From a checkpoint of a small transformer trained on Wikipedia.
Architecture: no biases in attention or MLP, attention and MLP in parallel.
Each number is 128 + 32 x the weight over its row's rms, rounded and kept within 0 to 255. Layers, rows and columns count from 0. The size above them is the row's rms in percent of the matrix's.

# layer 5 MLP down (transposed), 2048x768, rms 0.065, rows 190-235, columns 144-191
size [ 95  98 103  94  99 105 106  99 105 103 104  97  90 101 101 105 107 104  92 103 104 109 101  99 105 100  98 104  88  97 101 103 104 111 105 106  94  88 101 107 104  97  98 100 100  88]
[[129  94 106 163 171 145 132 128 104  95 198 159 169 162 188 124 171 129 111  46 162 137 155 162 157 161 173 113  91 121 101 129 154  49  38 180 140 154 130  97 110 122 132 124 132 103 151 121]
 [165 164 105 125 112 126 146 152 114 217  97  90 157 126 155 157  76 201 143 150 120  94 120  83 145 131  80 134  82 146  84 117 164 129  96 161 159 115 121 197 175 126 127  94 156 106  92 159]
 [150 166  88 119 104 103 110 159 145  92 132 121  90 111 124  56 177  67 153 128 174 102 120 129 133 140 174 139 115 119 166 129 129 110 189 108 132  86 126 135 116 101 104 121 100  89 129 122]
 [120 123  94 103  94 119 179 141 126 116 141  53 151 123  87 145 160 176  81 124 123 135 108 150  75 118 103 122 159  58 204 110 104 164 126  88 163 108 133 123 114 183  82 134 123 103 127 133]
 [109  83  77 154  63  96 127 153 172 154  89 142 132 160 145 149  93  94 148 136 142 135  70 121  89 118 162 175 129  91  91 170 125 157 108 184 133 152  81 136 105  67 178 172 124 129 143  90]
 [125 164 123 143  44 130 111 106 185 142 114 151 120  91 145 156 105 106 158 135 167  82 116 117 150 140 100 174 150 132 144 107 120 101  94 166 156  53 141 110 157 136 126 170 103 125 105  63]
 [130 104  86 111  80 156  73 143 198 143 151 141 138 149  94 158 137  84 127 141 147  64 144 143 162 159 128 111 152 179 123 119 141 126 136 109 151 165 123  91 157 112  93 144 163 162 131 144]
 [105 123 119 125 131 147  37 125 108 138 183  93 171 119 106 136 120 100 124  84 139 135 115 141 121 161 166 117  59  41 172 133 137 160 141 141  80  99 141  17 127 149 160  17 134 125 201 164]
 [110  79 152 117 136 139 128  94 159  99 151 145 143 122 171 125 122 150 132 167 191 107 226 103 100 143  98 148 113 125 144 179 138 115  89 194  90 182 147 131 152 112 115 156  88 154  87 115]
 [138 121  91 155 177 156 111 161 220 172 103 177 113  99 116 157 165 102 138 152 133 177 129 156 183  97 157  99 100 127  46 124 151 128  94 144 136 128 204 159 140 173  88 146 107 136 121 112]
 [109 204  86 152 107 138  98 141 135 149 149 155  89 103 106 140  87 160 151 165 119 136  79 108 121 138 127 102 131 138  97 131 113 164  59 160  71 134 124 175 152 123 180 151 116 103 116 159]
 [150  98 123 133 131 111 162 153 111 134  76 115 150 138 116  90 144 120 124 171 181 107 125  94 110 148 113 139 141 115 134 136 146 118 140 100 100 108 127  94 109 145 161 144 177 137 163  89]
 [ 94 157 145  82 100 110  77 173 134 180 151 138 163 168 130  43 119  95 108  79 121 162  80 107 101 166 170 139 109 213 116 150 118 115 121  47 113 170 108 111 202 120 139 140 130 116  83 115]
 [ 93 108 151 123 129 159 167 123 123 110 149 124 183 149 115 134 163 156 104 114  61 144 112 177 122  98 151 119 103 108 161 113  67 113 154 114 138 186 118 108 129 152 120  84 107 135 150 128]
 [193 120 152 179 146 151 114  99  84 143 123 139 175  67 141  65 123 125 119  91 105 157  90  85 194 158 144 155 104 124 151 155 107 110 166  69 145 142  73 123 155 126 120  83 143 114 126 136]
 [137 145 144 138 163 173 143 161 105 161  83 141 119  96 149 124 123 116 160 107 128 121 180 150 154  68 168 187 119 111 124 142 122 140 176 160 106 174 169  91  90 108  50 122 140 151 200 160]
 [ 78  68 108  88 107 152  75 161 190 125 138 149 138 114 173 102  98 169 117 147  64 106 123  97  95  84 125 153 189 119  97 197 127 127 150 151 126 126 103 111 185 119 136 134 105 137 125 158]
 [117 108 110 170  80 153 101 173 162  59  43  98  64 179  76  81 108 148 147 117 183  82  89  95  76  94 159 133 164  87 116 111 141 150  95 130  72 141 166  84  99 124 145 138 128 136 135 134]
 [109 140 172 119 124  82 139 126 127 133 133 165 133 121  76 135  86 132 110 124 145 205 133 133 151 170 164 216  84 160 139 112 151 154 144 126 122 161  88 118 105 166  78 101 160 115  94 153]
 [187 140 150 138  94 133 138 122 119 165 156 145 143 125 119  97 143 188 132 135 138 102 150 124  67 125 105 116 121 118 155  97 121 144 138 125 162 149 133 126 106  84  97 140 102 174 140 117]
 [160 163 131 116 160  97 150 187  43 193 139 132 132 179 152 160 144  96  87 109 158 123  75 122  36 171 133 106 132 171 160 133 147 116  69 106  50 119 148 170 193 148 109 131 132 128 161 130]
 [100 169  84 181 173  98 160 144 158 123 139 133 138  78  81 107 104 154 106 115 148 101 183 177 105 142 114 114 166 155 164 144 127 123 137 114 145 119 131 166 110 112 141 119 124 107 128 121]
 [151 151 152 127 131 117 133 171 151  87 153 163 138 173 104 150 194 123 119  54 145 144 145 180 109 112 145 104 189 142  76  94  99 124 128 103 136 174 117 117 149 143  96 159 159 122 144 150]
 [134  73  77 134  95 154  96 142 167 121  89 212 123 133 132 154  70 131 120 136 162 125 109 101 159 118  65 116 114 165 122 135 205 156 100  89 123 172 164 125 125 115 125  57 144 128 144 144]
 [131 131  77  60 157 129 126 115 203 124 121 137 117  92  73 112 137 137 125  98 148 119 106  94 163 105 159  67 137 148 129 108 160 149 104 106 104 153 105 120 133 148 152 134 121 183 119  88]
 [ 71  56 149 140 108  67 179 114 163 179 152 107 144 107 101 135 121 121 153 196 221 124  88 113 126 100 175 140 136  94 132 135 143 171 148 104 124 102  60 146  85 140 159 130 127  79 141 123]
 [124 134 114 154 139 113 144 109 110 108 162 112  93 148 100 153 188 117 113 132  99 159 131 137 110  96 101 107 199 176 173  81 110 157 149 203 154 123 137  50 132 163 102 101 186 143 141 150]
 [107 145 164 128 124 127  68 123  90 143 113 116 160 153 168  89 148 137  60 127 104 117 132 152 106 166 172 190 136 132 143 152 136 119 167  90 118 151 187 149 146  59 128 104  76  87  68 106]
 [138 196 110 104 117 143 139 145 121 139 156 120 118 137 117 140 123 134  88 166 144 116 116 133 131 163 134 111 189 167 130 164  84 137 137 127 118 153 140 114 154 164  79 151 182  99 120  86]
 [151 174 105 120 104 168  62 137 157 136  77  73 194 113 181 152 186 128 114 139 103 104  67 140 155 139 129 166 145 179 106  66 129 175 107 116 180 111 196 106 147  64  81 132 113  89 123 131]
 [165 166 147 108  78 134 163 138 151 141  99  85 154 105 152 148 117 125 181  85 128  60 126  87 127  76 103  82 100 122 182 159 173  89 136 121 105 130 109 123 120 115 139 118 121 113 147 134]
 [172 183 184  91 168 145  97 146   6 128 208 147 155 189 137 108 160 143 162 116 162 118 155 161 105  83  85 104 157 185 124 148 122 138 123 110 158 120 137 167 119 163 126 119 150 141  96 106]
 [119 124 146 137  80  72 130 149 115 167 134 154  97 139  72 150  99 173 135  63 171  95 154 166 132 113 115  88 130 112 123 113 109 185 107 146 128  99 175  74 123 160 121 106  87 159 105 112]
 [170 105 162 167  53 164 125  99 179 160 128 135 129 150 171 115  97 162  85 124 163 184  88 125 104 157 135 115 131 154 169 151 132 123  98 125 157  48 175  57 110 144 130  85 128 130  95  82]
 [ 99 157 161 140 172 123 167 113 145 168 153 105 177  73  79 139 165 135 115 199 156 144 109 183 113 141 125 144 171 115 132 125 157 146 106  88 129 177 164 112 158 133 141  75  64 153 172  74]
 [102 149 168 134 158 131 108 139  97 109  96 103 147 129 168  92 113 104 175 111 130 120 128 191 140  95 127 149 141 111 178 111  78 157 167 121 108 148 147 131 115 131  94 175 168 106 169 139]
 [ 96 131 143 131 125 156 118  96 165 130 151 125 161 131 148 126 154 131 126 132  82 159  98 208 141 177  97  76 151  61 159 147 103  83 152 140  44  95 167 153 160 192 104 154 167 114 160 157]
 [120 160 149 130 126 129 116 110 144 167 124 156  99  87  91 105 109 113 106 127 158 112 167 108  97 123 129  98  73 137 141 129 125  84 149 120 130 160 154 117 104  71 140 118 142 150 142 146]
 [178 152 101 193 128 154 128 141 166 111 109 135 139 105 192 114 132 122 172 126 121 145 112 156 114  63 110  97 118 103 117 152 120 157 121 108 138 138 139 117  84 132  95  22 132 136 142 152]
 [142 110 140 110 113 108 129  90 169 148  83 134 145  80  97  88 137 119 134 175  86  83 227 128 137 193  87  92 104  95 122 137 127 110 134 128 145 159  87 131 153 113 134 106  92 180 107 132]
 [140 140 119 134 145 121 149 156 168  84 124 167  82 119 100 107 140 102 136 120  96 152 172 163 163 113 106 123 126 110 128 166 152  89 150 123 168 153 122 107 147 188  79 178 159  87  99 131]
 [115 215 170 174 135 157 166 153  59  87  99 125 125 121 121 131 106 112 141 111 140  99  96 149 149 155 143  88 145 105  79  85  61 157 101 136 136  44 105  93 107 141 200 134 145  87 158 101]
 [101 156 148  98 120 124 111 133 123 137 128  89 108 115  88 106 150  93 147 113 141 108 136 166 107 132 139 129 157 128 124 133 112 109 104  83 139  78 113 121 156 154 162 123 134 147 119  97]
 [138 108  92 105 139 177 162 131 172  73  90 113  68 118 188 112 148 140 112 118 164 159 128 136 116 151 125 183 110 155 157 149 163 165 147 112  69 150 111  98 116 172 127 120 130 138 161  79]
 [131 121 134  97 171 129 165 144 130 156 174  70  86 122 140 114 165 161  92 130 117 174 134 167 169 157 114 136 174 104  94 128 105 105 129 143 165  71  54 146 134 113 112 137  82 136 146 135]
 [107 102 131 144  80 141  86 180 117 107 113  76 134 107 140 129 104 103 146 222 172 149 166  88 160 173 155 168 158 134 132 122 143 168 118  75 120  80 169 119 178 219 167 139  98 180 168  85]]
# layer 5 MLP gate, 2048x768, rms 0.0657, rows 191-236, columns 144-191
size [ 94  96 101 100  94 102 100 107  98 103  97  93  98  99 104 112 104  98 103 103 107 100 101 100 101  95 101  93  97 103 103  99 111 104 103  91  96  94 109 103  97 102  98  93  88  92]
[[ 78 102 151 121 114 156 113 150 188 109 105 138 171 153 153 111 124  94  67 171 113 123 153 174 131  98 164 170 114 158 159 120 110  85 139 137 156 141 158 140  70  80 121 147  90 105 153 118]
 [145 147 145 103 112 171 139 152  99 118  97 108 122  99 106 168 134 103  90  43 101 126 113 137 142 177 139 162 127 177 119 143 129 143 108 122 130 129 137  74 102  97 158 149 107 155 162 207]
 [170 145  80 177 139 180 117 105 138 134 126  94 116  50 139 107 131 117 150 138  93  98 122 164 136 151 154 147 153 123 140 161 160 117 126  72 156 102 132  80 145 125 120 115 135 122 178 167]
 [123 188 137  78 180 133 139 136 174  70 150 125 119 156 106 111 110 131 116  89  87 132 132 120 152 132 132 103 118  83 110  97 102 102 107 127  82 155 153 133 104  92 121  90 149 127 149 147]
 [104 160 118 141 120 138 135 201 149 173 128 155 146  54 115  79 117 158  58 165 122  91 187 135 100  87 114 151 157  74 112 110 117 122 113 122 122 132 121 136 166 137 127 146 100  97 165  65]
 [149 151 152  72 161 177 142 149 156 137 148 190  77  39  92  99 137  86 109 128 139  82  55 107 146 114 143 147 127 106 128 115 150 121 146 136 106  91 127 141 130 138 103 102  62 131 130 160]
 [171 133 145 122 115 111 121 164 155 142 140  14  92 135 133 186 203 131  99 125 159 154 120 120 136 141 120 147 134 170 116 138 173 121  99  88 146 189 114 145 117 166 142  84  96 171 136 110]
 [129 159 107 139 153  84  58  91 130 138  72 126 102  99 148 183 160 169  96 161 123 156  91 102 183  52  98 149 172 105 142  91 217 114 115 117 150 112 172 126 147 114 125 105 116 106  93  74]
 [ 95 156  78  98 160 123  92 150 105 121 144 111 137 138 170 125  91 103 173 119 150 164 168 124  79 132 128 179 125 187 141 109 165 121 110 123 137 143 145 138 106 115 109 109 112 148 192 174]
 [108 137 103 154 125  79 111 149 108 122 130 116  92  76 156 130 165 200  97 104 134 109 145  90  97  59 107  60 122  44  83 165 141 149 172 132 202 112 146  65 112 148 119  74 178 104 161 145]
 [130  91  80 190 103 147 144 141 116 164 136  79 168 155 135 118  91 115 130 132 119 143 103  86 120 107 120  92 121 100 202 199 159 124 127 118  81 106 134  84  91 152  96 135 106 140 146  71]
 [111 126 165 110 142 121  99 113 153  77 161  94 135 122 123 120  98 116 132 124 144 143 135 111  98 119 127 123 119 131 105 163 135  51 113 181 100 117  75 145 106  68 129 107 166  79 125 137]
 [147 131 121 143 111  80 150 145 118 155 162 136 114 144 106 132 103 100 106  77 128 145 133 128 159 162 107  88 117 119 149  48  98 138 133  90 163 154  84 130 153 153 136 127 189 156 177 159]
 [137 164 137 144 124 128 143 110  95 128 164 164 116 148 132 137  97 112 106 157 110 112 139 176  99 147 121 120 117 107 153 100  73  72  84  96 160  99 141  83 207 147  71 108 140  87 103 163]
 [191  63 158  85  95  98 113 143  85  54 128 123 150 159 184 118 111 116 166  94 132 122  83 122 150  79 119 155 145 129 141 112  86  94  62  60 133 133 131  87 199 125 109 136 124 124  43  96]
 [158 178  97 139  90  67  94 103 116 151  76 128 151 119  75 113 116 115 143 114 110 110 127 155 120  84 114 124 132 117 175 126 102 141 111 162  93 139 127 128 128 138 135 127 143 107 105  93]
 [167 137  77 101  84 193 132 143 140 193 132 167 141 153 118 114  85  82 126 140 140 126 130 166 138 193 135 117 165  82 115 162 141 111  93  87 129 116 110 130 106 148 120 100  94 131 132 156]
 [131  92  85 147 132  92  96 179 135 137  90 128 107 174 146 142 110 121 161 132 110 135 104 118  86  98 153  91 153 103  48 181 143 146  73 116 148 142 154 186 124 146  94 107 130 161 145 104]
 [141 120 108 155 170 164  76 175 119 105 116 108 116 101 140 141 126 153 124  91  96 104 141 115 121  63 147 160 137 136 104 101 105  96 132 153 118 149 130  88  97 100 160 112 141  98  89 148]
 [167  89 137 172 162  91 149 127  96 116 153 125 133 113 142 188 141 149 116 141 100 132 168 120 144 105 129 126 182 185 127  73  73 138 113 155 111  20 104 145 170 179 109 166 122 168 112  97]
 [145 114 125 127  67 157 132 114  96 152 140 141 129 131 140 157 133 135  80 151  99 102  92  80  88 146 139 134 129 157 192 123 165 153 142 106 132 149 160 165 123 102 124 130 144 169 105 126]
 [130 124 108  76 144  76 149 122 114 188 143  71 106 175 185 128 157 133 139  62 131 150 137 134 132 167  87 113 130 203 108 126 118 134 126 160 152 107 134  80 106 122 144 108 105 142 103 114]
 [107 190 143  55 202 189 145 140 155 135 177 111  96 101 115 131 183 143 137 140 132 119 128  95 131 120 143 110 119  82 140  82  91 154 153 105 112 153 183 114 143  91  87  81  88 104  91 139]
 [171 124 121 132 196 106 156 111 108  80 139 139 127 160  88 102 153 128 155 166 130 151 105 166  52  99 139 101 106 174 136  95 153 136 194  73 122 118 169 149 145 116 175 129 131 153 125 172]
 [ 95  96  96 122 186 113 157 157  73 160 119 129 108  97 134 122 139 111  62 108 129  83 102  87  70 119 148  99  96 144 127 125 169 139 129 100  65 110 169 100 102 176 112 166 130 107 143 154]
 [107  85 166  84 138 157 136 110 123 217  80 153  36  84 109 159 114 115 163 172 109 140 114 169 112 124 105 131 120 128 120  98 110  80 203 116 169 143 100 107 110 174 139  95 112 134 156 116]
 [148 174 202 158 145 103 120 159 154 108 159 126 133  45 167 116 129 157  72 140 132  71 124 171  96 147 133 169 134  96  92 120 164 122  72 149 185 118 160  95 125 150  90  92  81 123  72 131]
 [119 117 144 153 112 132 126 145  91 105 131  93 157 165  82  88 169 103 130  96 164 123  90 137 146 166 166 113  73 166 154 115  97 128 158  67 115  96 157 153 145 136 102  86 148 155 103 149]
 [118  92 193 157 122  97 122 114  83  69 155  98  98 132 147 108  79  79  93 133 161 127 120 130  84 121  51 116 115 113 142 113 137 109 113  95 136 161 146 115  55 117 118 147 130 114 127 101]
 [144 130 134 142  94 103 124 191 113 139 145  66 111 121 148 156 144 164 167 147 133  92 117 139 116 111 219 108 141 157 117 167 113 125 138 144 120 128 171 166 127 151 119 142 153 142 137 127]
 [ 87  97 208 121 147 118 122 169 141 137 138 125  69 106 113 107  90  93 129 145 171 205 142 146  83 170 102 134  90 150 144 121 111 102  87  97 149  38 120 113  91  88  86 110 140  99 145  98]
 [196  97 134 151  98 105  64 150 109 148 147 175 115  85 128 105 131 122  81 177 137 110 116  80 143 160  56 120 127  95 138 113 112 130 119 134 120  61 140 135 180 123 190  61  57  93 216 116]
 [ 73 154 112 131 116 139 142  66 161 142 160 122 153 148 129 150 119 158 113 110 101  87  95 110 109 138 122 181 195 108 110 101 127 124 143 166  48 153 204 128  26 151 115 138 144  93 108 179]
 [163 136 131 139 170  82 161 111 128  85  96  91 148 146 131 122  59 146 102 108  94 195 135  95 117 123 126 143 132  72  83  96 167 152 115 101 125 158 129 140  99 108 176 148 144 185  79 135]
 [126 116 125 136  76 134 181 143 104 188 145 100 103 165 173 111  34 147 160 113 118 197 159 164 135 103 140 161 151 148 136  97 220  78 127 142 103 123  88 146 143 142 138  91 150 170 104 119]
 [120  93  80 127  63 138  84 155 122 132 104  80 144 170  82 120 114 113 147 119 139 113 156 119 139 159 141 147  80 167 117 173 123 177 131 121 205 146 120 172 105 154 162 131 133 119 124 138]
 [127 161 114 152 100 191 115 181 146 170 179 129 161 195 152  82 161 128 170 136  94 147 128 119 115 147 103 136 162 124 100 137 100 162 177  98 113 164  31  84 103 104 128 157 151 157 121 147]
 [139 111 141 177 179 157 111 162 139 103 158 169 151  97 181 164 135 144 157 134 116 111  91 121  67 142 146 104 177 161 118  91 106 126 114  83 122 165  83  98 115  78  96 156 128 146 164 121]
 [129 126 143 187  98 133 124 143 149 156 111 115  58 142 126  82 189 105 178  63  96 116  99 128  65 125  82 184 107 110  80 137 111 142  87 127 142 127 116 132  76 160  49 144 113 122 187 120]
 [134 146 112 119 110  83 109 159  96 129 114  76 143  89 143 127 168 169 137  80  37  63  79 158 108  73 116 151 100 111 210 148 116 141 151 154 168 180 109  86 129 158 125 113 116 134 135 131]
 [128 145 140 159 171  62 100 145 146  96 160 157 140 162  95 143 192 153 153 116 138  78  85 121 125 101 156 122  60 158 138 127 146 125 184 125 113 184  84 130 161 160  94 110 134 146 156 179]
 [104 138  55 130 137  98 146  99  88 143 149  73 115  92 118 153  98 123 119 151  74 136 164 149 184  88 103 143 123 104 125 128 180 121 129 144 146 134 123 104  75 145 113 124  77  89 162 107]
 [121 166 170 125 176 135 134 125 115 190 139 109 116 151 142 124 119 116 178 145 154 144  99 130  93 124  83 141 121  90 164 155 176  93  71 112 164 148 130  91 174 118 122 161 144 167 157 123]
 [ 95 200  67 135 177 133 133  38 151 180 182 130 128 148 174 131 141 134  71  91  62 129 152 113 131 101  80 129 159 104 108  75 158  95 111 152 136 144 105 133 135  75 121  99 157 106 110 113]
 [ 64 123 128 106 102  69 100 116 112 137 126  94 129 159 123 118 187 109 143  86 159 127 177 109  81 112 182 121  97 175 162  62 124  95 169 192  51 153 155 155 135  76 118 138 125 106 131 128]
 [103 163 150 153 159  57 146 146 113 102 146 158 169 126  93 114 156 194 122 170 134 117 118 150 159 169  95 127 140 112 109  75 134 172 161 147 147  84 116 172 178  60 165 103 187 118 133 109]]
# layer 5 MLP up, 2048x768, rms 0.0676, rows 191-236, columns 144-191
size [ 97 101  96  99  96  99 101 102  95 104  93  98  93  99 105 110 103  94  96  99 107 100 102 105  97  93  95 103  98 106 103 104 105 107 103  98  94  97 113 100 103 102  96  96  84  94]
[[123 141 149 103 127 155 124  94 127 120 133 100 154 126 121  92  94 143 144 119 134 189  92 147  87 120 149 138 147 103  73 157 131  69  93  86 121 112  82 106 181 107 105 166 126 139 128  78]
 [113 113 144 123 161 179 101 137 138 149 111 131 122 150 171 134 114 155  87 111 123 126 107  83 135 111 125 136 146 137 137  64 142 159  93 116 124 114 122  93  95 118 159 124 108 103 131 174]
 [162 171  97 193 134  80 125 131 151 110 134 130 134 175  88 111 131 192 113 157 108 104 143  91 115 146 101 133 105 108  81  93 127  90 129 183 122 142 134 137 129 168  91 146 134  92 100  86]
 [127 148  88 140 121 125 130 194 152 120 103  67 118 122 117 123 127 106 171 103  73  81  88 126 123 128 116 116  89 103 151 100 136 110  65 116 136  85 114  45 138 132 109 184 156 160 171 107]
 [148  91 131 162 130  80  73  93 167 134 117 176 140  89 135 148 115 112 156 119 125 119 116 116 155 115  74 157 147 121 118  73 105 155 161 140 113 104 155 107 130 155 120 176 138 130 118 123]
 [140 123  77  53 186  87  96 148 174 187 134 139 160 165 134 160 142 103 101 113  99 151 135 127 124 140 121 157 219 159 138 118 123 119 131 121 114 151 139 104 186 137  41 114 177 117 105  89]
 [107 155 117 116 116 145 117  56 133 128 129  89 101 138 127 119 148 102 116 123 140  84 140  75  98 138  85 125 118 100 140 100 159 132 135  64 134 162  85  69 127 207 143 143 147  85 127 138]
 [109 117 194 140 103 152 162 147 129 122 180 173 132 146  90  62  87 157 180 144  61 191 208 140 111  79 189 122 116 156 131 166 131  54 116 129  83 142 156 126  54  95 102 143 134 116 127 120]
 [153  87 111 127 139 120 130 152 132 181 136 117 118 163 152  42 105 102 139 103  66 112 153 114 196 174 164 101 178  56 119 122 130 156 141  88  98 121 163 161 128 132 135 144 152 184 119 107]
 [130 188 139 115 159 138 169 154 122 101 141 172 118  56  91 146 120 145  68 129 101 149 119 144 120 128 100 108 134 141  97 178  59 101  54 132  75 151 134 125 138 104 160 126 160  85 158 179]
 [184 175 105 142  80 146 119 141 101 136 127  82 144 155  85 140 120 133 110 136 146 127 127 101 124 142 105 106 126 120 103 109 143 130 167 113  82 112 132  78  93  70 118 116 119  93  87 148]
 [114 135  87  99 161 164 154 117 119 163 153  73 170 128 191 155 153 152 118 108 173 181 112 124 172 150 177 168  70 114 138 119 113 100  91 112 102  91 156 126 126 121 100 106 160  79 177 106]
 [152 132  82 113  82 112  96 160 156 135 110 146 114 172 170 146  53 138 148 145 133  68  99 142 125 149 112  80 115 114 103 137 109 101 176  96 151  81 108 146 170 137 166 120 118 134 126 170]
 [149 128 152 134 103 118  97 140 187  87 104 179 160  78  66 153 191 100 197 136  99 135 168 122 145  82 139 177 115 104 103 131 144 122 137 117 127  97 133 110 118 107 184 162 170 180 106 145]
 [ 83 112 124 144 109  95 112 146  97 106 112 120 124  94 170 162 155 144 135 140 133  91 113 166 160 128 137 125 161 102 160  81  97 102 128 130 162 150 180 143 151  93  95  82 147 101 120 160]
 [165 139 129 162 113 154 121 141 111 142 132 134 123  86  39 102 121 172 127 135 117 160 178 179 132  95 142 136 117  98 150 143 115 112 107 184 135 206 142 153 104 106 153  94 173 118  98  76]
 [119 141 146 134 119 166  56 181 158  67  99  62  99  73  80 127  71  67 168 140 138 120 102 135 143 117  95 113 112 100  80 184 140 129 130 140 110 104 154 182 115 147 129  98 162  76 131 126]
 [134 159 196 162  94 128 196 151 120 191 111  91 177 111  97 132 158 167 146 178 125 134  97 140 140 228 137 117 104 146 140 158 150 136 164 120 153 116 109 121 194 118 163 121  87 103 134 196]
 [168 133 112 119 182 133 148 138 142 149 132 119 100 115  91 157 180 134  91  88 106 150  93 109  98  32  92 148 151 118  59 146  63 137  96 163 132 132 150 110  54 200 143 116 163 100  91 112]
 [143  98  62 151 101 161 147 117  91 122 181 107 118 120 177 134 133  90 167 158 108 133 112 176  82 106 159 148 154 132  91 153 129 116 138 118  96  90 118 142 124 148 148  98 131 134 118 148]
 [ 93 121 117 104 138 138 119 147 169 202  76 120 101 100 138  93 135 212 115 116 100 170 115 138 137 178 111 251 135 171  93 153 143 131 110 148 154 146  99 196 119 147 101 123 171 147 128  92]
 [139 131 142 180 135 157 121  74 110  65  65  99 112 115 109 121 174 173 136  97 159 118 178 136  84 119 116 158 142 181 120  94 144 125 144  71 144 173  33  95 162  97 128  95 186 156  99 129]
 [125 128  81 162 134 182 182 102 140 199 134 194 151 106 126 123 132 106  87 119 143 140 125 141 185 151 115 143 108 159 128 134 132 178 170 117  98 112 141 175  93 136 108 128 119 152 104 170]
 [ 58 180 128 149 166 175 159 104 110 152 159 134 133 139 143 122 138  94 125 108 170  70  73  73 139 105  90 174 114 129 176  95  80  90 124 153 117 147 128 112 137 126 120 135 173 143 174 164]
 [ 92  84 104  51 119 176 166 155 197 176 166 106 198 132 143 179 169 158 118 129 158 144 125 148 135 108 207 165  65  69 138 149 134 131 131 168 162 131  78 174 114 147 104 131  41 120  96 182]
 [ 88  91 123  89 141 166 159 123  97 107 118 127 145  95  85 161 136 161  83 161 133 125 158 134 149 124 116 151 167 147  94 165 118 125 104 122  86 119 169 149  68  73  59 112 125 154 203 140]
 [130 117 131 119 122 109 104 142  95  93 139 102 163 110  63 138  97 100 162  79 155  71 145 114 122  82 111 116  89  86  92  88  98 107 137 108 151 153 151 129  98  87 161 115 147 143 166 166]
 [104 102 187 144 122 132 105 144 175  92 148  96 155 119 152 179 100 175 154 161 110 118 128 101  92  84  87 134 102  66 211 106 120 148 148  92 126  98 117  95  69 124 127  45  61  96  99 127]
 [161 105 128 148 116 158 173 119 203  97 104 136 144 115 118 158  94 121 149  95 163 195 143 156 159  61  91 104 114 126  71 123  83  91 171 171 142 113  45 139 107 121  71 129 123 118 112 121]
 [131 101 145  94  66 188 171  47 176  78 161 107 143 160 147 116 204 173 183 106 149  98 175 169 124  96  76 137 148  94 147 147 195 105  94 115  94 120 103 146 126 107  94 142 144 163 203 117]
 [ 98  85  96 156  95 165  72 102 135  87 130 133 135 101 151  59 167 105  79 141  98  77 131 156 132 143 124  96 158 184 130 159 137 134 103 150 120 146 159 137 120 203 148 158 148 149  81 115]
 [151 135 167 146  96 126 175 155 134 175 150 141  99 143 132 131 155 172 100 104 138 100  81 103 145  79 144 121 148  85 117 104  86 137 146  97 151 108 130 103 134 164 146 169 184 103 124 140]
 [129 145 144 175 120 125  63 121  91 213  68 139 139 138 124 115 107 113 113  94  98 126  89 139 143 173  95 151 168 159 153 142 133 108 156 159 136 113 183 129  88 106 121 107 166 109 161 157]
 [111 115 124 137 173 120 122 196 154 140 161 131 119 113 109 114 111 111  96 143  56  95 131 172  55 129 144  96 108 143 105  47 102 122  82 111  77 190 177 167 144 125 118  85 129 139 147 138]
 [106 182 200  94 119 137  95  70  95 135 134  87 130 117 132 157 150 127 118 129 129 136 138 162 104 106  62 133 141 150 135 145 169 102 105  93 105 115  64 132  65 162  94 100 128 158 162 127]
 [144 141 116  94 146 106 166 107 111  89 179 160 145 179 112  99 154  88 133 114  53 110 120 144 131 145 148 157 131 121 124  87  79 124 124 156  71 134  90 153 117 193  92 180 135 149 123 111]
 [ 98 118 153 106 143 112 100  96 171 113 147 140 185 152 120  81 123  88 156 164 156 163  78 102 164 184 112 114 148 124 122 121 136 115 168 115  96 136 119 196  94  78 120  95 119 115 149  84]
 [184 163  92  95 119 118 111 111 107 110  94 145 115 133 101 123 132 100 158  93 136 120 111 123  95 121 176 102 152  94 119 114 125 129 176 102 136 176  91  97 187 177 162  70  95  78 130 152]
 [139 203  86  86  96 105 169 176 155 156  89 171 139 150 133 199 101  87 138 181  80  55 155 172 118 142 134 109 127  89 157 159 129 133  78 118 132  87 124 128 181 152 107 122 117 117  93 116]
 [118 144 163 168 166 140 129 141 127 109 132 135 130 126  53 127 112 174  87 117 137 104 204 166 114 156  92  88 121 110 151 151 193  88 137 120 102 218 128  75  94  99  98 164 147 119 149 170]
 [ 94 151 126 108 128 148 154  91  65 127 110 128 143  95  87 124  71 159  88 104 109  70 148 113 101 120 111 116 109 151 111 166 120 114 151 148 121 168  90 135  74 127 151 109  77 137 126 137]
 [ 79 122 111 105 166  63  52 145  89 201 111 140 106 121 193 146  94 105 103  93 137 146 149  94 126 162 136 110 128 118 118 126 143  70  96 106 196  75 138 187 138 108 126 186 106 109 100 133]
 [129 109  97 136 118 185 187 113 109 120 129 125 171 151 120 132 171 115 103 171 102 128 161 163 149 133 155 122 157  97 185 153 107 182 154  86 115 113 123 131 133 114 128 105 128 178  99 128]
 [140 150 147  99 122 153 117 162  61 161 113 120  99 115  85 129 134 106 154 123 124  94 120 183 189 122 185 193  89 115 158 159 134 176 135 146 147 144 111  94  97 111 172  70 159 114 148 101]
 [144  72 134 139  94 136  92 151 119 120 121 137  90 100 139 147 157 149 100 181 142 169 137 128 172 122  89 117 155  89 179 127 153 108 117 203  79 131  93 100 140 156 128  88 116 111  97 154]
 [164 109 134 108 150 150 166  35 161 180 117 119 112 122 156 137 126 119 126 107 155 156  80 106 107 145  85 136 139 132 146 174 103 121 146 106 177 113 125 136 153 120 141 112 159 140 115 195]]